config.toml
num_attention_heads = 7
head_dim = 32
norm_place = "pre"
norm_eps = 1e-05
init_std_up = 0.0316
init_std_down = 0.0
lr_head = 0.0057
max_grad_norm = 1.0
warmup_steps = 200
decay_fraction = 0.734
final_lr_fraction = 0.0
batch_tokens = [16384, 32768, 49152]
Each number is 200 + 30 x the weight over its row's rms, rounded and kept within 0 to 999. Layers, rows and columns count from 0. The size before them is the row's rms in percent of the matrix's.

# up: layer 3 MLP up, 896x224, rms 0.13, rows 298-325, columns 56-111
# down: layer 3 MLP down (transposed), 896x224, rms 0.0599, rows 298-325, columns 56-111
up298,097,183,186,181,137,164,173,204,105,218,239,145,159,115,235,212,203,169,197,202,172,181,209,203,219,201,175,224,169,188,181,208,192,174,183,164,290,214,208,151,221,213,192,194,234,148,201,190,116,166,225,152,252,223,185,219,181
down298,114,198,198,238,145,235,178,193,201,201,198,187,211,135,229,269,185,184,179,207,139,208,198,271,184,229,163,162,161,177,217,153,220,192,221,262,236,217,179,152,211,252,198,198,213,191,147,198,234,180,223,143,216,192,160,177,195
up299,085,171,244,270,235,235,209,211,197,206,233,138,216,152,196,242,252,172,169,173,159,197,178,256,196,169,219,180,210,215,181,213,202,200,192,145,223,197,176,192,238,297,232,209,155,201,220,236,220,205,128,212,221,203,178,165,199
down299,082,200,229,195,162,198,190,208,196,209,190,197,212,196,236,175,223,206,162,185,231,211,188,222,174,188,226,212,161,246,160,195,227,248,188,169,273,231,146,172,224,227,230,185,234,213,233,265,173,241,170,193,202,239,168,178,215
up300,111,224,206,152,258,276,195,205,240,173,171,196,195,159,221,155,174,219,170,226,130,205,170,176,211,195,224,208,194,188,164,251,212,203,165,170,224,181,217,175,222,174,154,181,203,214,154,206,221,213,157,216,196,249,252,206,270
down300,109,176,249,190,183,154,158,165,222,256,222,171,205,170,222,197,201,235,233,221,191,131,162,131,171,214,191,225,224,229,228,166,175,204,170,131,237,138,226,215,199,194,206,242,235,200,185,222,218,197,209,226,228,148,235,189,197
up301,094,186,234,275,178,221,183,183,281,188,240,195,201,170,170,209,244,135,214,216,181,269,110,168,162,243,196,150,266,150,146,189,247,154,237,188,175,198,174,206,191,211,164,206,182,188,239,191,207,181,184,185,199,140,237,215,188
down301,088,211,163,124,206,184,218,209,200,231,196,176,177,179,198,203,185,204,202,194,201,199,204,163,180,220,237,215,248,170,127,147,205,222,203,200,154,232,204,156,238,179,259,250,195,220,195,180,164,188,149,205,216,158,230,249,148
up302,093,210,218,209,129,159,190,192,206,192,201,174,196,210,199,232,136,213,175,213,156,220,203,158,225,167,219,211,215,213,226,206,223,171,215,194,217,218,217,197,228,165,169,219,243,216,176,194,209,184,219,161,167,196,202,188,156
down302,088,223,141,178,166,218,195,191,194,174,192,225,215,235,195,211,175,171,208,174,215,219,203,224,186,212,244,270,218,267,202,254,170,207,218,188,209,205,238,170,224,227,162,196,224,164,173,196,200,226,178,186,183,202,184,166,204
up303,107,182,189,218,200,225,147,184,197,199,194,184,206,185,199,211,228,176,193,190,203,226,211,169,132,225,205,201,191,181,183,177,271,217,189,191,182,179,215,244,189,189,241,204,172,229,184,262,108,259,224,200,218,184,125,223,197
down303,119,221,188,172,185,209,206,203,220,230,151,199,179,189,199,210,222,226,248,180,221,203,169,168,233,200,175,236,185,208,181,198,201,155,238,189,225,228,193,158,210,144,225,192,216,226,181,181,260,176,225,223,144,232,217,166,190
up304,107,241,216,195,224,143,196,286,212,196,171,218,182,129,152,198,194,168,177,181,216,187,190,218,219,219,227,235,190,194,179,288,175,151,228,206,218,251,191,149,220,176,166,245,195,134,205,150,244,216,223,197,234,200,253,181,211
down304,095,250,175,174,206,183,242,250,218,212,186,187,246,176,208,218,274,207,182,181,225,154,207,181,249,204,202,216,239,219,123,240,148,189,244,226,196,231,202,192,178,216,149,210,191,157,190,217,195,225,179,170,189,171,260,168,206
up305,104,182,189,267,216,251,210,212,147,138,159,165,180,169,183,216,213,304,215,193,211,186,217,229,146,167,154,258,199,189,195,222,243,144,264,196,251,203,182,143,186,181,175,212,153,227,224,162,177,174,209,171,232,237,200,217,214
down305,097,236,213,203,196,252,184,224,188,199,177,220,230,177,193,165,208,162,191,245,191,188,267,198,216,205,201,253,186,194,158,228,155,195,277,208,146,131,183,155,212,187,233,202,201,177,209,251,121,204,196,196,267,226,202,218,223
up306,087,215,183,170,154,187,171,240,151,175,211,246,210,234,184,132,194,173,217,216,140,154,226,190,173,188,207,218,150,209,238,203,177,173,174,196,181,204,187,169,196,255,228,187,214,156,231,201,225,214,204,186,249,207,188,141,264
down306,086,240,172,190,154,150,213,249,204,253,215,177,192,190,247,178,176,259,187,185,226,179,204,161,186,209,218,193,152,240,206,191,147,144,181,200,147,204,240,158,212,215,191,197,205,172,198,232,188,214,195,197,175,236,173,187,198
up307,100,210,201,124,152,213,216,165,153,188,219,166,156,212,235,219,150,200,228,178,157,199,188,190,231,153,135,182,244,186,196,206,219,204,219,192,196,213,130,235,206,185,226,220,259,141,235,223,205,202,196,210,214,148,160,256,249
down307,105,210,213,226,206,199,199,156,154,209,142,159,138,183,194,232,193,221,251,215,180,208,224,156,229,213,190,204,195,237,165,194,187,163,225,208,210,264,202,164,163,193,200,201,158,211,234,209,215,191,160,158,199,150,154,146,207
up308,090,212,236,255,232,225,200,206,230,174,216,262,244,224,216,230,211,198,211,176,208,243,183,217,161,177,228,219,225,211,176,197,223,176,228,232,188,162,160,205,246,219,215,208,122,195,222,220,194,227,237,157,177,204,208,171,221
down308,086,198,169,216,218,180,127,233,195,192,200,217,223,207,180,180,204,191,233,183,211,173,188,162,167,166,200,155,201,181,165,190,197,191,182,208,239,188,213,240,262,233,197,216,122,189,216,204,197,182,191,200,217,175,251,171,236
up309,102,218,170,234,163,195,227,276,208,171,192,211,174,233,231,233,208,218,207,248,177,195,189,187,123,230,237,189,184,163,187,199,161,211,174,214,204,198,192,236,146,165,280,204,221,214,225,229,180,185,230,175,201,198,280,210,188
down309,106,237,212,259,175,232,200,187,219,204,229,232,199,216,170,200,216,228,204,266,194,225,190,185,141,189,200,200,219,243,145,185,106,189,196,150,200,175,191,228,216,174,249,208,127,168,198,236,170,148,174,184,201,176,258,180,207
up310,093,191,154,163,168,194,164,208,149,233,191,181,283,182,145,163,176,193,159,197,233,155,242,249,259,166,145,152,186,217,208,191,228,179,262,229,226,281,204,180,203,184,260,175,197,215,265,206,207,210,237,224,184,180,189,170,177
down310,086,183,218,186,192,172,210,213,216,128,223,227,190,218,264,203,190,217,193,196,229,213,171,282,157,173,191,212,204,222,188,227,187,199,244,185,186,192,176,263,202,200,193,194,170,223,166,196,172,211,230,231,167,162,266,224,152
up311,111,233,164,217,260,184,174,254,155,232,195,162,223,171,181,196,195,203,176,192,252,214,200,217,199,214,202,199,221,161,199,245,198,215,216,246,207,188,198,209,185,233,214,201,208,165,134,181,199,210,218,170,174,191,174,209,243
down311,121,228,223,197,197,236,195,207,174,205,181,201,196,170,135,134,169,251,205,248,208,181,215,184,176,229,198,208,183,213,219,265,196,110,209,263,170,168,234,212,199,182,265,201,172,248,230,209,188,177,196,204,169,211,222,200,242
up312,107,211,158,143,221,244,204,176,208,135,194,201,230,200,191,212,237,219,231,193,194,202,210,163,138,212,192,257,202,178,245,191,179,219,223,247,245,193,234,166,200,160,164,178,241,156,157,172,157,166,154,200,164,250,262,193,266
down312,106,219,197,260,237,183,155,218,183,197,209,200,238,233,164,193,192,135,233,225,156,170,168,203,295,200,196,189,214,172,193,259,206,125,138,165,209,199,224,238,229,231,220,209,195,260,239,194,199,178,188,259,278,159,196,188,212
up313,099,209,177,234,211,176,199,164,182,203,160,193,210,168,187,211,115,201,160,187,146,206,187,218,247,165,211,152,183,204,196,180,199,224,189,231,228,184,181,186,217,210,200,175,219,209,167,160,126,183,207,159,226,171,190,220,199
down313,099,222,192,169,202,168,216,214,242,136,260,215,166,210,223,227,153,227,202,166,202,218,249,184,141,230,131,180,201,236,223,219,188,207,184,214,186,195,167,200,150,171,179,179,188,181,201,263,237,198,215,177,220,232,156,157,195
up314,098,230,212,204,182,213,206,216,203,138,255,202,231,197,211,195,202,186,240,194,192,208,163,145,143,268,199,106,197,166,205,220,150,229,151,198,205,199,163,228,212,213,196,200,197,198,136,225,154,189,217,176,207,161,187,161,203
down314,100,243,200,178,263,189,199,223,231,182,223,180,237,254,187,180,217,204,207,224,169,262,242,272,192,204,213,180,219,195,215,203,203,231,181,177,229,183,212,172,195,199,218,210,175,176,199,226,249,216,178,217,221,174,208,205,169
up315,102,185,169,191,195,229,228,181,146,162,151,141,187,181,200,212,256,252,153,231,217,246,219,265,178,187,195,180,185,193,151,201,227,260,161,178,178,186,135,221,202,210,192,229,197,181,144,244,169,236,245,202,228,195,195,250,255
down315,093,215,180,179,210,201,205,195,175,141,209,166,209,146,184,154,222,232,166,194,224,255,225,180,163,211,200,200,185,236,183,239,167,190,219,184,227,201,124,194,179,199,173,233,219,211,221,208,188,280,200,206,227,213,206,181,230
up316,114,149,217,266,223,247,212,281,156,210,279,163,202,200,216,221,197,177,161,193,225,160,203,195,170,187,234,193,182,175,211,216,179,167,191,188,206,235,166,166,230,169,199,194,209,216,170,203,175,269,226,220,205,228,213,198,242
down316,106,224,209,251,209,213,215,224,186,196,191,200,187,229,218,194,206,179,236,213,143,195,212,225,207,187,209,203,114,154,206,225,202,244,252,171,144,194,180,246,186,161,217,156,150,189,202,179,185,228,224,217,199,175,198,186,195
up317,092,199,199,223,148,144,219,202,199,147,183,202,170,214,204,222,244,185,194,183,173,143,248,185,216,203,205,235,208,234,198,244,228,200,192,144,210,220,170,155,212,245,203,207,205,177,195,169,262,188,211,222,196,206,264,197,222
down317,107,192,177,248,221,224,152,212,193,185,192,231,204,180,169,193,262,207,235,206,230,180,187,229,129,234,166,192,229,197,240,234,205,276,146,164,185,211,238,179,211,194,192,217,191,222,204,215,210,198,235,208,202,216,189,173,225
up318,091,155,233,257,202,224,159,149,219,145,223,185,202,232,220,261,165,187,235,173,194,202,186,209,220,176,223,206,245,197,220,238,205,209,230,173,158,199,207,230,201,217,223,129,194,291,215,210,247,186,166,224,227,162,212,189,208
down318,092,289,227,166,202,231,187,188,206,230,198,221,140,212,138,175,207,224,204,218,176,233,215,242,217,249,203,178,240,175,214,184,189,237,236,208,246,208,235,228,213,208,212,221,172,185,153,267,176,122,233,208,223,236,196,194,152
up319,098,199,200,185,173,195,196,210,201,218,219,234,228,238,221,119,175,195,223,213,240,160,223,195,215,200,181,197,197,139,202,231,221,248,167,182,240,214,197,179,212,204,190,247,236,169,182,183,213,126,252,235,225,218,205,189,225
down319,094,159,169,196,183,170,162,171,162,153,205,182,207,190,199,179,199,247,164,198,207,198,165,195,184,220,213,235,146,199,134,132,211,178,202,214,222,190,202,221,253,157,188,181,216,194,248,174,199,156,226,196,202,179,160,198,229
up320,099,202,248,168,152,188,197,252,210,210,234,166,181,199,240,247,198,234,170,220,185,158,209,203,224,192,195,178,219,131,169,234,232,206,147,164,231,196,186,196,160,209,192,198,207,206,213,146,241,180,225,165,182,194,212,197,186
down320,097,190,214,211,156,133,269,223,193,149,245,211,181,232,244,219,198,203,222,210,254,203,172,188,232,188,218,227,207,197,197,169,177,198,169,230,189,221,198,184,209,172,261,191,203,203,214,212,216,214,228,266,217,187,230,223,167
up321,095,196,152,175,236,168,244,223,152,161,138,136,220,220,158,181,144,221,192,211,235,208,134,195,143,216,181,177,184,219,226,227,217,195,173,206,241,196,189,223,216,251,222,216,151,222,159,213,190,291,230,240,198,180,169,224,231
down321,093,244,200,158,173,191,194,242,183,206,204,194,242,152,220,179,184,197,163,177,248,187,182,250,159,197,220,189,182,231,224,267,201,136,164,236,217,184,179,183,178,185,198,200,173,211,161,178,203,271,198,232,248,216,234,194,202
up322,102,153,212,192,214,192,222,216,76,245,199,163,160,218,218,163,234,225,195,208,178,176,228,230,165,195,179,224,208,184,223,188,177,248,237,163,187,190,183,217,176,218,241,244,177,199,203,198,175,205,186,154,156,185,234,236,156
down322,099,231,237,200,226,170,255,193,220,172,132,220,185,251,206,234,151,184,206,173,166,217,242,221,239,185,203,215,201,234,253,190,227,175,251,242,220,228,194,223,189,206,178,226,199,160,221,216,219,246,273,168,205,244,245,228,173
up323,094,204,217,234,190,245,221,258,161,206,149,145,242,215,264,215,214,176,173,217,132,215,200,222,203,199,185,216,158,94,237,183,181,174,175,200,244,191,155,243,188,201,165,179,258,183,173,178,201,184,185,188,201,185,236,248,191
down323,102,155,177,188,159,155,257,221,180,205,161,222,212,223,195,189,209,202,217,212,191,213,259,177,268,214,238,194,193,171,234,217,209,205,177,209,208,229,169,204,157,261,197,226,199,218,208,227,185,151,220,215,190,251,255,224,230
up324,106,126,141,146,238,198,159,216,201,217,241,218,166,233,232,241,171,205,261,181,229,192,220,222,220,233,179,239,191,182,168,200,169,217,190,210,203,214,187,206,203,146,171,169,226,164,191,157,165,129,203,162,257,214,170,155,191
down324,112,190,223,247,189,240,149,213,156,235,211,204,152,161,203,190,236,187,202,239,173,247,206,222,233,262,197,190,223,237,194,220,195,165,151,226,241,171,205,178,197,228,163,203,212,201,190,158,208,206,214,198,186,155,194,218,125
up325,101,217,159,184,206,177,175,210,221,197,221,206,202,221,223,261,206,189,187,223,180,261,221,156,188,245,176,156,182,133,209,222,239,191,140,213,239,244,200,171,213,187,205,214,262,213,187,187,289,198,212,207,213,167,190,173,221
down325,100,192,202,206,188,228,251,205,231,239,202,195,173,211,220,190,217,180,198,207,189,214,156,238,196,223,248,177,203,153,218,173,217,183,176,201,176,251,197,181,152,171,162,188,236,176,191,204,262,196,185,217,206,208,239,209,230